{"n_layer": 20, "n_kv_head": 1, "head_dim": 32, "d_mlp": 192, "vocab_size": 6090, "activation": "swiglu", "norm_eps": 1e-05, "positions": "rope", "qk_norm": true, "init_std_o": 0.0725, "weight_decay": 0.0, "lr_head": 0.00763, "schedule": "wsd", "decay_shape": "linear", "train_tokens": 128400000}
Each number is 128 + 32 x the weight over its row's rms, rounded and kept within 0 to 255. Layers, rows and columns count from 0. Numbers have three digits each. The size before them is the row's rms in percent of the matrix's.

# layer 15 attention output, 64x64, rms 0.0717, rows 0-63, columns 0-63
115:185123167147121174195098080115075175121165065159121129173171131129119055110117115074095073117148130126152106147170128150145082131122131084071109094122139105085110118123184110104158130153120142
087:117154201127086139132084129112080110202140131144108135131161123130125107152163091094129100165106179109133164121138090165121084185105139077082124095081118132086226137102126118101086116163125153
107:116223116186102175105106124137095175086112135106096119128105120127118141074101164127124109112071142157095144079183114132083138154094162093096102084137153150084139134132174083133104093145059130
104:101072125131150164124100204075141053172135123186142087121116190120080164113138152109062153102166147110129166109122157087101122143167128111130074088120103119121156128128103171143179132112103095
107:090156102169139078115126169176113118088145123124114102133134115120151149115095210096112171149084158196157086132114060122111131172116092127123126077111064123161158103091182136133072118178126119
112:138073110103157107112111159153109094147174135111124076177121139129138169119141104137109115108136159155060123136188103126143185109038115128120179063069129102106168132142155126104075153069142127
085:147098189108084143156164116112072123125159104137136192115084118123228042112132114069146114084081160092129138140154096128101136116098124138160142113142113124100117102109121124146072137101093077
092:057166127135104094108096129094160121164142142155163116114035136194163149107127119113181135170119175110136133046110069131127127120107120131121110118150166112057130179108144112115071140099138128
098:116107076137140112164115208140186107094120148128119105118207136111126144142142143133109140073132087114099122125111126144108122158099145064116137078082166142130130171111210065134096115104085066
101:062172114193066120125130143095108075206070141201153119108146127154114105174089147095131123109113141109138158121077133122143109097139140166161168158117105142101155125076102167104099088095124146
089:142173121088128146096173147175142065183160133124102107163123184163192112137169103133102133122148107146089160175051093128147119130119138106150102078135103115081151198094128128128118188128089106
103:190090105111184120110087139113114119124112082104111102185114131120127117167182131107098120123103086107094131189082105184079148067074150102150099098112141126066113131131102104091117115084097070
099:111167061125133109141094113111151108199143079170097135135105186170180130132150113093104125153153045095147117074175153152142111091140133125148125165181119110156151096167107102116184125141103079
092:109178181154108081128164105114154107130141114149143138128137144080139157109099126167152104126146153120126112133134048090090188111112171138119062056122142137066191123108103185171169104132118171
093:164129215126133143122188129164111144100169088073103087157124108096084116179120140052101086205135168134109088138114100107108112115135121148169164118163163126157145117131145148138103098079165156
117:144178108145181112168109149175113090109148166067133098163119131090126119133121082130171126033093146142142129113168141174099164159108111147153146065101091114144175158098067118133175113136095155
093:111143179074091139183158145188135142102115095097141129107142199098136125081145123111177129150099119153132176103075141097103129124139189143223121110139174130097150134121137073136170125127132185
096:079074138129122099138115153114132163096118145176163150100105135164103210158102122139167111121099179164132193117051114155182132100110102124136074104158105121085125169073090162140177144137119141
133:155172182175113154064065091079164127118090170128148135133162096153131166165107168168132096097116142112174137132145116059110132174145101133151160136113130170145162135182184132165139192133113139
083:150156122138131198139117136106141101041160113146114157159078070123154095092100178107172088145096141119177090164161133126120132114157115120119095119135127061081170138138111131062168135193107128
099:118203072159112116049117125148124096160060164195113174125148089115179146188118183129149182080094129092121095167112087135102129152068136157131134118121107140156147121119130107152134128123110121
099:124112150108153128121139096146115117135160150103139092136117092127153109095125092109048114136214081135085136070165133131124120143105197102084113140217116115208101112167124090129156101134141092
098:173106114101113028117101181148163073124166086153127108127152141089178187175148110098136121146211125116151081143123103131111138102135109175164146148169157139155123139134108142132100114102150065
100:168136127163115137165097124075146160109154125173111169146149129186069136153134155179121144127170069135181075127176090152130150112158162085116108147081098137140114128083166115129168083183078088
099:146107110100164163216111130132072095116165100102159058145079088123178080141130075109126067108123137075152175106103167139157118082165109153146122101159141135139136159122123115138137166105131066
107:107138160200117138170144128135107146160143141090139147143117101132121146111105116124128137051098106147097124126153110041183161114203121149145122127123080112182115093174155075092138061113184116
123:154077137098147053100127121145136142141206127074110091186169186129071145153122116145071023117117124134135134098128130124138094093117139069110153174141154136104126132105138161143146149144135106
115:146156147107176121170122156126121112113124088180120122111095075119138115115145134108130112092191142052089112075130138180078100117121112071139124096213151090113145181124129088160071097148107098
093:080031066145131112124069136122127145140132122136084188100055133116128160130100113139098079100133145116157107210121122102108113142156090126106158116150126117100087135097069151135093147153170161
087:100072112150146130122121109120110145150124121075153171046132130122170123087094131118101135049199135132099124109161160186108136180095145115146125127108128118092151178118193126143080123068099084
105:132173091124132191157132134054166128107104112126155134086134149123131116127118037131084094098126122159135108054136146121106161164147178152150130089173149146129162132175166093169090076125105077
108:119130141173097187126167069159099152114178159126113091115141083150143142159117129154144116121056218179133129093074144096189124122122112154141131098156092143114092120179080138104142145122146185
089:103115092117140170139113087118150171098113151138074170129140089107153157040119173103104089165160122148087210119136131097127114103145160089136087145112168125043118165121168132120100098119134174
095:155100136092150116059098135122143142127127127101136100115097081130167083144082137158076086142173157105134102150201126152107199170158106128080119129139147148189162086144130120113141113149121034
091:128063097148118179124073103118164117126137098109105120144120115136152173102190135148124171207187122136145114149135167141151168144158115199181120074108128162141125149121122071150167055125117107
112:137186108157133122148125168179169134133135166164108141143144141123190150145158167118137116142122082156137179103178124115109155150164164106139136078109208163170185170198158087131169124115094090
097:112103219125182144151184124170139130070191141094174099103102098083102088097104106051129108088166120106157152147117089166154136113087134070101153130110158158112134138134104137112124156159117128
100:161101120129073112169145132133123186114158139140116151150109106169064156113128198089128109186139102122126130162150125155087169144136143122161083101082060106119129126148176094122220087112095097
112:168066136109139131143175178121175162087200142068214165077134091107153125122048101131097094092163136156129090111142112166148165179139127120125132111100132165150125103128121117126113125145142165
081:160123085106121162075071135128149141134099175143090104095153153110064102097142176157153057123193106144114124130151100132143183088074153096119136117126157078088104147098163127129114140079111065
098:164130111157092093123110146148121161137118212151105086143142158107130112217126130129207131108110167153093094167160107129148216103101118137129167113077099160164167113116113108096151089107152139
101:092076106125138114167174117094131124071133111098108161109128156143139141128096175137137154187143131162172115085110108164075106138123146102104139185177154173100098096112065189135135164146075196
099:175110115118106077103170162113100126124160088133164129140167161150074123192115160172127118135132050126102153155181137146129141131112189157164137170114167099133127131119211087161104128065162115
105:181099092097101130075161161122151103117124095116121134145213167098142117131175129160144219109112157149088204137086086123164153133094158133159110111100096161106075118084113133125119147120113166
104:117105074189079167106066136081112136128129074134109066178144128091099106178149131145106065108131106132144083133175165085152186128146128151163127131094108141182103119129121131098112127121168063
093:097158122131138116156154157135128160128082134107080109108068088094168155147134148107149116118180128111059095069066109075170092159101161141128133188194174112116091149136159089121106098144169110
101:130104129132105205143105090116186107118120097077132127126130108159157089019090127111099172108065109135119121163180118139160128147112080087124125150089074133085085167141156134110119162139145156
087:089195115099149095152134112170069083148140085158158110119133091124111087144165125096145114115102174119118209119032138121134137098154151125150100045159095115091150153143122152100148147135150150
092:152143088101120169127146141087155084062115087172132126150091101119128109128126113143114138160067093069089071062177123194130137129124103064126110101141083150166140085173160105134112151156095112
094:073109089150104181144097134145127114117109108097091074139193148100178127090161131108128175100105180162119092132095140113083147119111137066200100104110136095104061154121139173136115183138101161
090:164086105162118101148118112139150139130124090107078158107145111108113118084112142116069126122052078171124106125147151194168124136171138057109139149087084161135115149138199090082174119115081095
094:164071119173138066113155145117134068076133135162112120094083162130187114117070099095124155126143181094173108142128116110086071104141116090131140183158104099105124138077136197120088144133112162
099:086109054169108109130123157118117077083062177149103117157113110085103144116131175163173109061133099143101145107181150129163099111129143114107134199152103107120136142163103081111057143162109135
101:075149092091072103107181182134149059142160167097086102078115089083154131116120115115085190109113106145122083126170135130120090161131105060140158173133132144141083164122131132138177114098144091
100:070108089129183136096095191158140110143139161111180129125118142085126152134100147130124135108108152128036107118114093061176104139097085124098128125174118134153083063128111131100150136104190184
096:165129174165129204124050126143120118111096057156090160164136135159180120154131137124115127118059130103122110127097088176181067089132146127064141135133118099096095125142134137072144120145176135
103:112132065118117149088105121207173148112116130095122146103146169073162115118174181077148105099105052156109147198167091136133103072117138136113117156101174107087191151144126141109128145123121120
100:087097153082120126082147124182125111164114178128110171050112149135120176152112120135103161063153164127117144099044127105126114128149136140176137120146139098173138127129158145180131154099194198
093:098145093102160084126132160181098098159144172122101116133137100078111161128216110148124084134135174078140124129158114148169163067081095086129097119075113100064155144088115119125120130145142064
099:123090108166171196156066164085147119181196109124194103153115161127112124172121105155097140116135132167068135133132136074119176173169127123126156068085106140101146125113127120117101155097129182
107:116102115165102079133153100153117180105104164122115106100050097111099119166120107118135120171122139133159082101232099104125170153091149120064112144102209118126155114154110139175110114162111149
122:154127146082172081145131143113159082090146136110113107073167129145218103120087082137112126079188097147148076084168168146112080158127110101131150169143136134169090126161160139151128145148191106
092:100139170092207105099170087092101093148108093131157132146161154185101077122124138202070181143088121136120124107139146143124113178151131138124150153144168095120166154148169073088094137101124078
081:081112087151168168140173137090086132112072156091179123108146118101162071147116063120156117120110127092133112123144138137135119132158103105092129081060062097160110187121131083072140129171100087